Weights of a small transformer language model.
Size: 10 layers, width 256, 2 heads of 128, MLP 704 SwiGLU, vocabulary 5291, 10.9M parameters.
Architecture: LayerNorm before each block, no biases in attention or MLP, untied embeddings.
Training: a variant of Adam for these matrices, 562M tokens, 8574 steps.
Each number is 500 + 25 x the weight over the matrix's rms, rounded and kept within 0 to 999. Layers, rows and columns count from 0. Numbers have three digits each.

# gate: layer 5 MLP gate, 704x256, rms 0.0786, rows 544-663, columns 160-191
# up: layer 5 MLP up, 704x256, rms 0.0745, rows 544-663, columns 160-191
# down: layer 5 MLP down (transposed), 704x256, rms 0.0739, rows 544-663, columns 160-191
gate544:480509506507496488480519491448512484527486503479500535502484516516509487507514489515491485521527
up544:500476479486516509497473532476516521457467475493503487491494483478471553494517521517550488511520
down544:494485494537527504498495469494509507490469489511490515499467558484527512511477514466498507483496
gate545:539485510468487527520502435503543499506523505494501531520522541449466487517496466548468458521499
up545:521483498486512500506495491479516495496555530518524477570540495517521489525508460556503445504519
down545:546488458475506501462520502515521527487517471557491490532493518517540466493513477504498487494477
gate546:515506500528484509491538536493545522476477507522468462494527506510474501503515457516498529484499
up546:478486503493539544494527503512507456490503508491464480503487503539540482482535536454529512507502
down546:482491505518491537515473453456500491552494499534514475471466521475472477503537549453512527518489
gate547:489505516466512517494500565493530538444495514504491504528495494439537509527468453532520528460536
up547:528487482526507525455468520514494529532504497514551486493512518504477470495474532516503502520466
down547:485498501486455477511475482511428546525491469479506487521477465537533485507511513498498466485526
gate548:494533466474535480528473501530488561472520525536486493471528539486502510514450463526525506475508
up548:526511457492507496487533484516481500504511476465499502456499521453511487555511499528492526513494
down548:544495434474511472531523498502471512500521499502506483491505531485487534506498523503514502512497
gate549:460518491490484486497483531496503486517513551492542511498495475510533525509522516516514506498520
up549:489496528493500498505487475500515479521450502467558475460531500497479478507543529466501538541490
down549:483511480498477508522524506504487517488544544526436494479496485488459498523483499524488486483506
gate550:507471501499560538522477497493476492494537472505513420517443479465483466464476504480530507499511
up550:461457455508515487569503478488544472479466505479483568502551507518478514494488510480488459531526
down550:518483472492538518546501505510506514524514507467492457490506468515516534502445513495486475483498
gate551:514493526514540477463482513494507537459464545499492494522522439458497499515480514500456455516465
up551:503478567506504455431486511468469462486521484513480491493529513469465493486511468465460539527490
down551:525477479478457528516528518472519484533504466518544518526481526524507476540459529470448526468510
gate552:522474507493508493480501539438503529497525482522525494531510519504498469479483503478485486515514
up552:507491443517503511474500474522532526497547557506450485508500496500513520486485545490533531500489
down552:512465469458488528500533516469514519462499506507478491530523515521498481446571514539516506545521
gate553:469506467483512526531453448423509498520528492476514464521474495489492498510511487466543509509495
up553:494503474522491511471484485494493478519531480482538511534507495551506468486487489529574475513482
down553:506485487505475493452491475460500527492509457493520476553469434543510534519478493502540509525511
gate554:501481476521500501503541502521483498484513475501516467489519489497500509497518495519538473438531
up554:512496537502513482442531484480492488473509477535552513523517480499553481499520492509539473501489
down554:466469507518487476496477461522476522500506498550478592503513467488483522482465456550510481507480
gate555:512501506485484484485438481517487521487476522492494505482481517476494516469461461480492472502533
up555:468513490547526455485513509491471517534481545432471507483521475521510479482523476537454477506492
down555:533493545477503534507500509483510500479480480511520437500503508469481483467482522502520462498488
gate556:484471481525479487508494500461489539499504543504490540526502462532532518480542515519483510508543
up556:505466482506531514535457543531439522462508537498511496473455509480516501496545492517500487478500
down556:533497482549477468482495535462493496464498514491542476473519478520512528488533511506491493470515
gate557:466535449526507501518481454471505522492486530509451504516451524465473528450487515486506520490475
up557:465541491470493496487504507536482512497509495474469484501522476484470457528523470500502465517471
down557:498503511475497526524488498484456505525484524520483533480471462478507437517526508518494504521522
gate558:491538488513517464530487572483495532459434511473494485489470538497464528481519501494482529453536
up558:503519547493489525458506515550496508491507471494475514549446531488506471495512481500487536497454
down558:513477555480485494499471477512486514506530482485508506513523468543494499478527526489502512520471
gate559:483497515490520561495459501492479536506472489502495530482517474464500494518475456490494487501479
up559:492512498507481535451502480503468525493481460529489520489517486543503490517489489499479508495509
down559:491499498507545479486482478488486524484489463526520496472480510495481519534498515547446470494456
gate560:540473475531542513524523486450481534459502519444466528491497479453492488516443540525519469523512
up560:503464533513521475476539481498518513535470508493487486467508503519461511541501505507529486511476
down560:506521525477504492461505507489471533451492503482474495507512539505502502492521521437505482510517
gate561:458505487479509483494519456456506538517497556488478480484469492527500483507463486518484514470507
up561:468485507488504474499507520508476485509497513542500500523470469449524480472498487456491531487448
down561:432513484486446572532487516480468540484461522548497487472495499478519509472547470478457498460518
gate562:499498471502472498491501498475503494488512496448499484546509515531481454499486465521494505516486
up562:461446528480518552519505476488487528515508534498505481444490452545507485502461504495537482471505
down562:496506511493505506543520475455464477468561502442502458552506469517521462514531540484490491517516
gate563:490479500549491514494471487484493546505521503503492475546529505461492465453448532554515543490498
up563:510489464483468503491535543537543452499507514487496498501493490522491474507469514497508496528519
down563:488527495493454538504546502503511463503504459486484501539455511525477531508497495469468515471516
gate564:500529487524550505488507505439491450476481499502485477458530489476448548528518505491514458466481
up564:482518466496500490480483495492532497489478499510505517508533466491480504492555480521462485501458
down564:460542493481506512490524465489525458483462533446495481540508521524490528464498521474514529511504
gate565:494529498499548516474492495455496497516496511477475447491509533528504501502503493507537503479469
up565:484511509518505489465488467525532502528486508507546485476484469475498543511473465517520502534479
down565:545508500468497496469526530503487519466519491495459453509535525522525478491546563500488498460492
gate566:471469473509452495555539496505517530521548502459490535467456549526458490466448508536495486492553
up566:496503490468464463499516519478521489514518483494476494544505481534492497490489511467484504513507
down566:468514491518489486471530482472500517492483490487489483501493528484504525501469471510515520527499
gate567:525532514464482504486531515473545482537518498463479490496484523488485550474505515493519516526527
up567:504512486523481471504470493481503535525471508500478431523489470501499485525487482478495536506492
down567:464480489465496498476516495510527487491481509506485526495447499496494506512507486517532552509512
gate568:479513486512491486528474514498489503496552545481505473466479500501540518501486501502478492473518
up568:524499494502460503503529487499523535488442495466513480521500505460481473502512476506486500509509
down568:476511476509495504494472513526492472489533524442510470482504492463507471510522479478501520475501
gate569:528510480491500510455485499510548515449515463493508469516518467467521476513520517472519512469492
up569:515551480457469454529536502522478494487459525497529517506521476453514501541484524530467486544474
down569:487469508520494484490524530496494486530472437501531530507523509500497498481515506527459524482511
gate570:504508476490511471521504476494499526528502480477452480501500541496466507507512474484491495501481
up570:536491476492522495503510519538451525420497490494468512473539469503525542485544485476517470510529
down570:504510549535492539462484527519504469496483512513522508475505493533556518527481521493480499510494
gate571:517496509545486486530501482478537495503501523496487472490489492482497545518488491501549468489500
up571:491488499498495469482523508548502523486525508489494489520528488470541481482480519528492510519497
down571:495485502549499488473513511525487478467519497509522474571537516502521490457491523470500471496520
gate572:537550535514518518488483488522525512526558504497469482496502465486514486501479517487474508507485
up572:489491489456532504535562530480503485519467443499478522522460498474483498452460494490478462530515
down572:498500503489503501522506539483504492516541479458508490498497546498509451485541506480454501519478
gate573:477502485487486505514514517538487472506498482540485459520484504490516524517505473550470499495439
up573:524520547526485511514473478497467489502512521495476484461495481462526465495473443484505544528466
down573:471441481536478491493524504506520489451454506444462502518499494523545509519514474506450492483471
gate574:494524548512485518470545514500506506481529459502490489540512526514523444519485528511488472485499
up574:501513503536495538500493497487482501463507479524492461471501501493516498491480475504488500519479
down574:511533431524510498507502501514504511529484495457446521489463508530471544504549514453479490510500
gate575:495495473486489508461506532485551499527501541494475505497527505464542458507474489485461508447509
up575:461543508529509482482479476510483481528495491483479474474543491519517513524474502524508535533511
down575:476528474488567472484485505481529492535450525514511513471511472482484526461516485448501487518488
gate576:549508491505483469462487531556507490482479528509523518511488492491467523480514545529539500489536
up576:559489481467525491518490515504532481479473488505512517500458474513514554494497463555471508494480
down576:493492562503492490495507483505457493512515502564505459498526483491520454510518555463485478501493
gate577:534486509481480484488500469486502524455445504493520483502490503494480468503517500509562480493512
up577:554493508512516517492461493532492465484487480490497519520497481509501479503501475497495504497504
down577:453514518538469491498551476511516484536490535526515531513522514479505486504465516496518484492503
gate578:486531480487523478511466461480504536505467533465484478477479512484490470487482519477490493495517
up578:527540455461510511468485502495478453533487488528514522491535494513451533459435524525564537493531
down578:516522491508459525495444496506462461537523508507510516480554499505468553491514490510556527519483
gate579:511464490513490467521529497495527472468471505420504506494523514462555499475527525520517453493515
up579:464483481525460520468497501511482539487495484516483509539509463524513458506503499501529528509501
down579:457548491503497512476550511497536490490507505473502530495485483449517559516530510507495489499475
gate580:549480476546536534481499486482538527495496491477495464543496549462488488490559499504495507499523
up580:485505501471531539493553488507470528569471531490507518523471466527470479483450467500508466520490
down580:515501469544469479471528498513524482533516469480513472536460512503510489535511516504499482529448
gate581:488532463516529500495449495507487471486517541487477496490476494528452504493506508494496532539513
up581:508510512484473549535472465502538477529531524497503557504530538490506484489492508510475515492484
down581:530567518510477479517513477496529520478511526511493522521506458478542466522497484480519479491535
gate582:504499538486523446474474480530536508479533439458518447486515499523485461466545478499509476542491
up582:534508504490501548497482468530465520475544516564489496499522547541509484489560500490499479513488
down582:538490487503506520473503475496517516495477569547510515471503546515527533449522479512493422440522
gate583:538465494479460494505518528502470517500484506480521494480549506452515505500477525467475502498513
up583:506525506479520525494501508488484515499499521493476511529506524491484488515508487465445523519467
down583:516469525524499511482513501514498513464509524564547491519489471518482495462517507510474538527495
gate584:488546510532515471454477446444466478524519477482462519488489472458464481492535514477496491525500
up584:442532464508520482489528503523555486466504517509475510497529553482502492479527498429502532498499
down584:489545505454511436525495505494511506499502538498493516465517512484523528513485517519536481471461
gate585:513473503523508508477539487491482491480490497497494520493508510493566470434494485499489519490468
up585:482526520518490489488531488519506480466476433526463506481508492527524506470512491534489490530492
down585:478533475505491489496513510505510528519491553477513527506495485510479540511529495501519453498553
gate586:490457534519516507505504480485491528550491521486516526499486523534486537490483510494545484509514
up586:505522488569512500510524425542480527520514560524509518508469527551519511509530520515499506513498
down586:520534488451493450503494534472499466493466504463514490498552495463482481445475470519520503471512
gate587:504485486473505507516484472445522482506532536504468533533474486493487501524507500544486474498512
up587:484503502479501532504535486481482475508563490512497509538480472512521492495482534544519524504494
down587:473515522494486500492484508531532509501516479471473487497481460482501526493495461518514487476499
gate588:533495464487445512499499537490498512502469492516499475530525474480498505500498513504481493461503
up588:480493469491455514537524481494488517508503555495483493502528502480507490495475506510464486507514
down588:512473496519495524490477496476500491534550473507503514509532554479519486493481462476527466462499
gate589:489482485474523472511501441504512472513493496478517487509556473522466524522517477475499486479553
up589:553514470477512530501442485493508482498508553468491532512526530532509497471472500462501448465509
down589:484506465541516504511490474487477533504550496511483491485542483489468504536543490486501464485470
gate590:491480524492494469487492531528496506517503491519489469514468512499514543503471469563500523495505
up590:488489515520484496498471473549456476486511512513490460476509465482475448458492502485508494503543
down590:524493526486508549526568508429515489514467501491505547496490488526520548470514528492546536512489
gate591:475466480516486450497512527524491545479475512492484494502495527490522510496486529476496535473492
up591:474510529506464530497529503475494511476506537504500488486526516496503491466490486464454542510500
down591:522503544490490527438482516498528451487518493511510477489487483517528501466495523456509472515490
gate592:459500496537530518524513508529488522480456493494505465496531528504476513492476508525501475459491
up592:495516490514549514472527502482526524473502500538520507507492497496497525528502513516515472462506
down592:507501516519528456506525502469525504500503561484495481455492493502538478472486538500528493450526
gate593:548480515477512488509537510481580501480487490514457481513534533471480473545511487496512490498485
up593:462515548449486473485495525471490471495490485514501527505490502454469480508496523501500495478501
down593:481508508523498457545531486497487483460530532502477467521559530482516487535508508509510506484471
gate594:557490491492527512496454469503457521506499504516510471516499466559473517466531503501515492500518
up594:515484520440517468443543456505546521506511539480501476496541519525521514499500510542520493519512
down594:507505489465500500500508517514460509516530520508472485478495486515541485492524489454524518551513
gate595:487475498485481480489523512493487499521530477518523503537482495477519523470554513519521514471480
up595:470519461511478501506510521457478507467476518493495502499482475473511519544509515477474515515520
down595:494493474487483500493481484488480447469497484476498493480493472478538505544486526470449439516500
gate596:487542505462515516527463517505509502446507517484460472530494468504551469484501472490484499459487
up596:480529479469505497499499538496515504471501484528515497465468476532513503467551525489485474452537
down596:507469470499494461496540513510456508552510520493536532495529538517474507479479502503495478564516
gate597:509532515520480483542492475471526501500512459498496485489476454524478520489501505459481498479539
up597:509493496534502499539484494522529510464472471464504450495519494551485523492484513489516476489460
down597:472487527518467484522573494493509489517492532481482493511539494509489496477497518530514565477500
gate598:544495524495520499447510449514476506532492569463508478481499503519468493472494498467495481478521
up598:505480485474488513509521489521558512487523490499488520523474513528493530487504494500502518517490
down598:511527539508475462505483519483498469504488488498534504525509467512439503475493510543512492535529
gate599:494510477514523495521491489457522516490525499533482502527492481523493510505470545497549514483482
up599:508488497545495541462468520484484483501437499479517493544439517531455492480521517464508510524483
down599:459541518506467498531452522520507481508531511452467499506489482440517515479522492568530464508525
gate600:459502496501518501482489500443494498495498521463502482461440479496498478498475493486517478499507
up600:492490510499462492497504555505497472541490527497548448558455501536446486486526483484535483470470
down600:546545476511544450469482481471474498537513522506529448516488502518503524517500449512527468503517
gate601:487482446484505557526523476521484545506487499489501507493509482514490473511513493504492508467488
up601:531472487514514493527549491485512513479458501530547451455539489534524515529488478458518506522507
down601:516518526484465473514511497495526518488510524477507468497495473495504511476464518543550511480492
gate602:516483486501481471467504485491476507504472510528521494509481448495479506488522481555508507554470
up602:532510486486488514471524506467509451525493525465492513482514472458542510496478497473522479462503
down602:492490507496513489491556481519514478465501474480511475497468486476516517500477496473506551529467
gate603:479480460486512518473473499516479515479477490429531498495472507505508528483457508475529495426534
up603:516510545530503494497482529527480489436546549507516550512520512437534491489527522484532516491486
down603:479496520488508535509470480464489560494516529483501511510497459498560537476521510458507529484488
gate604:527541548495471523464517507521478512557570469511531500480456498492501520486511478548456494520480
up604:481528540520498492537501508495536502475477476471497511533484520508544493506552504512526538537476
down604:493483451488529540465475492498545524481486500489509543460527487482538491490525534454513484493494
gate605:480514513504486525467513470529487506502488470525510507458516529475521507485502488499430526520545
up605:464508518494473510559511518491467470522511463478510478484560479488510493525520475512512481500475
down605:498493522518537491473497492513522494516493484454484511534518513491496471496450522513543493479508
gate606:536503505499530530505516498545496519505522497538457503476513529480525475508479484464502541495470
up606:505532504476509469520505526507450450525498527489455510500476556523466489485480499435461489494493
down606:479468481496493485523498559505511504514480516473533509544494472462486489521501562416494488542528
gate607:506478525509490533523549483519474517511509488531512461512485513503549493490464532513475503480498
up607:467493501464483463507480496480451538478489484526500480513471498477546511494526535464515472481488
down607:502472492489494538516462483448527532471496469497458517507513527498516525492569561514519490504473
gate608:524497497518539493491513501511459531529532517482497505516512497475440433496492487505516502501533
up608:492520457510493491526512499500495561496527484525488512442531487503541514535503513494515454489459
down608:540500523481475490488490523487511499487497520470443523501483525477468470481461478556442510513502
gate609:501488467556502504547530499502533530504497529474515488465477472473492527539485462506509515467494
up609:496461540482516502496493420500545489533492539497532506532514461537479473547552541483485522515502
down609:469518537485537532492493499508495465436556509510485455507489481508450488484451483486497488541487
gate610:495470506505547498533518479496520509467501493474468456487518529500503464533478472515490504464473
up610:526507533509496508524465515475460519503527533536512505508511518492506464528502497456480473510515
down610:496546486486498527495521477531479515527548532489498505537467537496502479484480476492538465524508
gate611:553528481480464504493484548516482476500488532520516451502462503488492506477507520494541505458490
up611:486439540517525527504520495487530487497516476487548504566517471521546491523496461508481466475510
down611:502504530511463450564545462520497501523496497506497501534508494549475493494468474480526489480530
gate612:521489509501548511510532541474515511453458477499531485473520510517500484453500549496492488509557
up612:493515475560533508496513502514473457456503504519493474510532490476525520496501505515498498557481
down612:480505483502475491476499529457516513471489463512534503484448505539524438523512476461469479508482
gate613:531524521512510474512498485510512464452518484521480475482458487532475513488492475548486462514495
up613:499560480479481469481566468528473491476523475493507534472495490490466507546508466488493482513472
down613:443485512452513477487480476540530513479530526494457490491485503489508527524499511521476495520491
gate614:514514505489465485483500532548520478519512506524473501487529480507550497466495508499468557505468
up614:525492511483485497505461475512500537447511535472462474507557507483474472521532518459510520463484
down614:475493511512491500548497496502535450510474505494480498492475504545535469502543513485473501528465
gate615:472482465490496551505480454467457524501535521529472530497496496459507542471526487558510522504505
up615:519535490530499466497514462544520480489482553482539496476461535543546475473509451502534516466506
down615:507481542529488510526480514446509518446544505540489497482471480511504481518450474450503518515521
gate616:539495537456487523502511485499466486448493510476457481556474470439496464477488532491508498499536
up616:483481504523499445488511505533549458519465496498472446542502460496516509509511511507494525541521
down616:527511516475508461515541532532514435506525530506469485508532472562518522491505526469537525491525
gate617:491479519505470495474494498476497539456534499495530502531492522491463463493515508523521501490528
up617:532510495516492451474476534505539490459484502538484520450506489502534518512500490503475518494552
down617:487472458463501517506504503483477501490492489458530484472487517519488470506471525531502494523491
gate618:565508536507525492476520464481472480481484541488516516514509474451503522511460509426467523494512
up618:506470531474502530476486490491505480523493490535521532532461574485478504509500498473494489510507
down618:518525509455523546505512490466502511513503500488505500465488497467514510482454537546474474497482
gate619:470506495469503526562499461478453500468508527454482475545465480470470504473497490466505470508456
up619:550518477495511465525473504478475470524513502484462475468528515511529468510455526508475533496513
down619:494525553519512502490482475529531522544497499520510503477477442506498497456529510483542500500475
gate620:463486503506479444470489514521517499494518525522473503480495469454513481472525487462478491483504
up620:495474497514503540467530499542487507544515472492514486506514522496484490538479502466511504540413
down620:462529513508474504593513494481484518479487520500478503487498457490516534489519505527473526490569
gate621:462487422517521478499473490473451454498513492472447452507496503500496512539517476495497479510434
up621:531538503516476561527477519528483526519518507479485491500457465516444443479493536479485468509526
down621:493527513512499524483506488474506497535512497534518525469470456483508492496469531484494519459487
gate622:520489469529500496482473512491482527520520497505531433489470516486537500464444496532513513491533
up622:497526540522495487532511474481512447492501523482511548511506507512490545495485478511502517521477
down622:485501511487539492491496478508476467543541500532493509478474476482506504518513476521504490487505
gate623:500458465515524508502535469504487518450486524492522465501500501505511530467523515484514520506494
up623:496524456522491521504504500506530473489467534455543516513494524541446520469485494467497505476532
down623:486513474463477486458519561487491485488543474476466545529460504479500501497455481493477490534529
gate624:514466539505492481508486485488500484468508480502494479492477481515531482499523484489484477515450
up624:539533528495496514514525491525497490457510523506465522518473483476488530525507478500518476491515
down624:508522526521475513499521476510507519483537515486508535438474476479523559509538482513481478532475
gate625:510498480491493516515502489518508481498540496469515491508496495515545458542514493513486496459506
up625:486502503493526516501499497473514540566525515542513495481510483490514475527513483508466534504491
down625:511488505510560511487479506495498546501517512540523503522508487479493496485455500492510499519496
gate626:479479488498507507480492483493506518510511505474469461521501496503449445499496453481517475515493
up626:484493472450503483502476495522507472520524475536521451528476483496488497481500480535537511463573
down626:443527505488515493523513451486488508523463490488459515502454438516492513465462468487496545499534
gate627:484505529484477489488491505548466462485463499544509486481478513519454514478504507531529520504475
up627:529504499485514527500503506461466489525511497470481499495520494485427505505535469458464526506521
down627:472509495527475432496525491497526502509511496552470517514488527514540507477484530546567511459480
gate628:501518503511481485503534449476466471495507503482531474482477526509509500496509514511493521529523
up628:450552520486473485507551504496500476516483470521483449520493483530540563519551513528476495487479
down628:532503500438469515512483562539498506504492522502490504467514489514522494494513493512519463500513
gate629:470506498492519520524531506456468495537526533543523517504551501516532491513502539502460498456501
up629:496511490471507480495437485503486481510538521480479485485536506477467481488524512566534469488479
down629:542497554500527512518486509456437472510476509497549492501489481507522548496488479515457504530501
gate630:511489528502468507512500506550506506470515480538469482499520548478519469509481489484456478491502
up630:511516489497524494542494507509460487500521541550471493496516487517509520491444530509448469482520
down630:489490507535484495487537494511472491456528522509444476515549522486522480468461498470489479451508
gate631:486492535484507507521487506518509552524506469461503533490466493499472480530532501511500513483503
up631:490505473544510501491525485505483526481528510462526520454467454428535507473463463495449509512525
down631:492481490502467512455514482531478488463485543480490483482465514522496502487480522518513466455525
gate632:520529541503559446513484547538503526470483555520501494490462456453491511518527503542508492502457
up632:501464495492474437444493467481534528476505510497506510505517496505547494506472475522458504538504
down632:498537487466466443544519575453478467510481503496508481460523546507489494495483477444527526497494
gate633:494499479529515505492481531511529509463547504471541490545541495483547523510492470489514529501478
up633:521522521446515530511521536534488467465507431548504490517465532494473518493530522502512503464497
down633:460517497478467500488500463539493486489531460465511495475534461481540503510502531458493533524474
gate634:502509519517504474479499468491511508508489477483478474511491485461486518489508497517489515523497
up634:487516487483435487546526499542472495471531535516500490470497499528519469515502515528487472478527
down634:538506493477494482506496479492469541522463489491517490540499521533552535483524496524488490472498
gate635:469507477529529483525497456498504549509530527456483494546511507498551513536517508500475511523515
up635:534476489533504512478505523479484509522497446525546485528536459544539502475479471526502495514501
down635:503545522482534548499521496539499519503484540506496513486475511474517527482505504482428496483517
gate636:497525523459523523554513478436511500485491532428538499506503499514502529515501535514502433486506
up636:543477450507503524491523466503532536523503465460505533517478508504532508538513461515487510515535
down636:526463465534499510477478474455516538520512567510533485516491473532499508498498500479526475555501
gate637:522505472450500485516516432517495505467514500482497502461494517469531492507481476506535506497522
up637:491494498535539511481480494535502516482523523506535525504482524492503480438452490454531507494488
down637:492529532507470483540489495515433493485507528482466505490527522465504495508475509501503508512464
gate638:518506509518516515483530481502518481491478509470513474515547513530454505515492537556521466459489
up638:503465532499517498454498509499470491446512526510479501524551511484450496472489470492509522478481
down638:524480532550509467488532485482502456502480488533494534486518519466517528505499506485474470492470
gate639:502533512488486489522512458497527526487515501481474465509487526483494480498477528530496479527547
up639:525516487435495548503487519465526482509474498511542550523459496471502481473533514450480492526489
down639:497476521504473493489515473493485525506514506510483505469481529448487496524478481504464463510510
gate640:498563522491570503506452441504507508504530519470513521520457522499504489464512493555464484467494
up640:465502467551506529525491503468533460491551501493493474485487507490531505544472544448466510484487
down640:483499545522528486474511449494516503506515491522480537480468513472495475492493501542513536490478
gate641:503468492457493494468526475498482496480500461518486476520499501495519484509534500552496460482493
up641:508443475519478501520447478491492505495551499483516515555510509488488560517492476517472497474488
down641:540514514501499502482518513496503477498537515455496511467438486454475482471467535482460519487497
gate642:514536519514507473489513526460476494512512500483503507496485522444520518505472525497549491507473
up642:485520501505505496501488521503485465446513495491410476488500516524471462508521537500462486494511
down642:463475471532476518481502504533500499456528545531567504521520526550514491485499494471464532508501
gate643:483497475527503496499438506483466477507562508518482484573464495534523517521492521508462503473518
up643:522465426504499512534457538532517522475483513532484469529485471492517516521468547482507458546552
down643:503513535497481491505535515481518470505477515505485470486483507517485499517525481473484475473477
gate644:514499447526498478494487519507514513528462479489493484484486477490481505510478495440520512492543
up644:520506491507540494514482491480442513518479549498531501475488473479497513485538490462513504493515
down644:508507475512503551497488506503479447511441487528469511495494472501494521527513488533513448489484
gate645:492501468524464504505480508540489525514516510523515507478490516545490494487518496494480478476496
up645:451523456506533499487494467521514539484553506487498518489483492510466499544482471513552526482470
down645:500515511515511527489491497454483504490472509560506464483508501473505514463507504481471490521534
gate646:492489491482492459528469479544502496509543499487550493484479486512464549521500547483519479536493
up646:504536519517511530496499503536509454506489455481468528548489522520510487500540511491480483489509
down646:491484502482490513461544515512533490498498535490457482508552490517474508513486475532501484475521
gate647:539437457498479478513503475479506536449490533488464510479524490489479490506506485487452486513488
up647:495534502502517520530491496446490479485514497479474509481493505487500488506523531531507522466506
down647:520456509505501471511497463469458523500521497485501473522480485491470516523506495522440511484497
gate648:501500511484514499479481527484463504519477557527493469512486495555451536530494500474474491493515
up648:505518526475448512501462557506472482487489487545461541536539475493513503544502514514510467480469
down648:482472490484457522545469507556520502519533501509499490508503484482552500478455503471507502496515
gate649:494496489512511538535495464499492541502521500472493500503474519506474482490511460453488503489503
up649:482493496507515505495499524461484544508554494550448472509507470444494480476476509535452523540501
down649:475557512498527487501476516478498495526503530503482533517526531514506500529534496464500512493515
gate650:517496511534505492498509455517475536502519568528537489492544493467531478481462516489471463524530
up650:499494434483524549481480458499468473489511521482513497478503503489501490490531507437532522527496
down650:486459530495533456489460475500476531486488506544516488540515507516503523492500529500515499537491
gate651:487511486460517483485486464450555490514505471487486503515471481484524478513493480490524500497477
up651:496502553492480526454497504509516547539511510521502537513496496510504453472463514471514523522461
down651:533512450496512425495535508537463456510510472481473440471520464533471546486476477534528467493505
gate652:512569512510485496485506494498474495528501527527516512486496504535517513456511518477488535501506
up652:499498441513492496477465524484469502521534514527483487518512505545510517466482512510503501530494
down652:494466529497512488505504487488506472521508489492494492486515514477521517529525518481509502517499
gate653:514488509512479514475515516509498479524531454490488546509499523492456544512508513500475522487489
up653:504499491533453536509479515503497465500527514536486517490538503494537443511551530491509524489474
down653:508535505494536462515503490469488505500502504461505499502497511504504517527466485490469451489540
gate654:495516509493535467525549479492511487523503499476463518480536487507553478519521469491473495503481
up654:491494473512483501523534479511529459507511544522517529485514502536549494511490463522534525518500
down654:491502532498500487506480507511466510529489531491518494479466493499480505467493478512470525471540
gate655:471538472516483543531477476537472500535504523506489487475480516448432484492521495496520505485485
up655:505482503503474468485513495537524490510590519463504442513455430501552490500494501497522473444475
down655:520457483497524509486473516570496488485498515486480487537487489498506528532540459488450485495478
gate656:505500460526495533477495497462488494478559482486494502470506540511520486509463516487471506496490
up656:513520488541545485516502531488509497537461509461483559488495475535468511450481469506530511464468
down656:507496540451534492468492555511493491480520454454504520521517473523514526469470497471499475509500
gate657:507550489466464508493485525466517518539490494438486530490486439498516503503505533480527501521503
up657:467533489491526484488515518487479529505518514488524543484506506462525504472512519484491484497484
down657:496513450489486482484512532497462468506485540497508482520502543524495507470513490524520538498500
gate658:499477492524474483518444548538499534509524504480513482495522463445526520495519480492502517500527
up658:510514517530512475478521505451480482540558505509534513498494523538537499488446488523506477527524
down658:519475517495468512503438495509520519521521466510482491530513543456498558510498521448497548524505
gate659:519557488546457492527497494481501553547475522505536511529490556522538501503526487523468501519531
up659:515456484547476492479507458506456491456511521524507505490505485482502546505468526491470520509514
down659:483504524501531472447530532523512518496483508528492492527487519521521482532482483499543501484499
gate660:465524483494495504472505495529467469498545492474493495541546543497476494489501512532514534491481
up660:512482484489505491527516529486488557513488500471496514508529544465497471511544446470469543486509
down660:487512502498499490512493506494498477539483490510513502468536536489512471480477506514492509527497
gate661:536459474518506487498532502487480484509473501512510499487444483489519473501538510473500512498518
up661:487499471496527539506490525492533557520490501484508491487512476517492493504452502528432484498534
down661:441465489499496470501528474481518450507531479503510466505480504500477510468473494488513552495501
gate662:472510507520483501484484504491496481476465510454517453496532499497471486474491553522475497517565
up662:492461533490502516489501480466524486496481530465534511537525470480498478453494514479540488518520
down662:543486503512498479527507487509438529532528535498508519476465511515471513505503445474473478532489
gate663:528522495536523509508525521521519487526497463518510490490486482528531533508530548474531495510507
up663:519474516504464521521511521490541491476488519499521480528522505511515485500490496458469509504534
down663:511515483498502494510520473519491477483462529465441525496511443495489499496529517477538493496470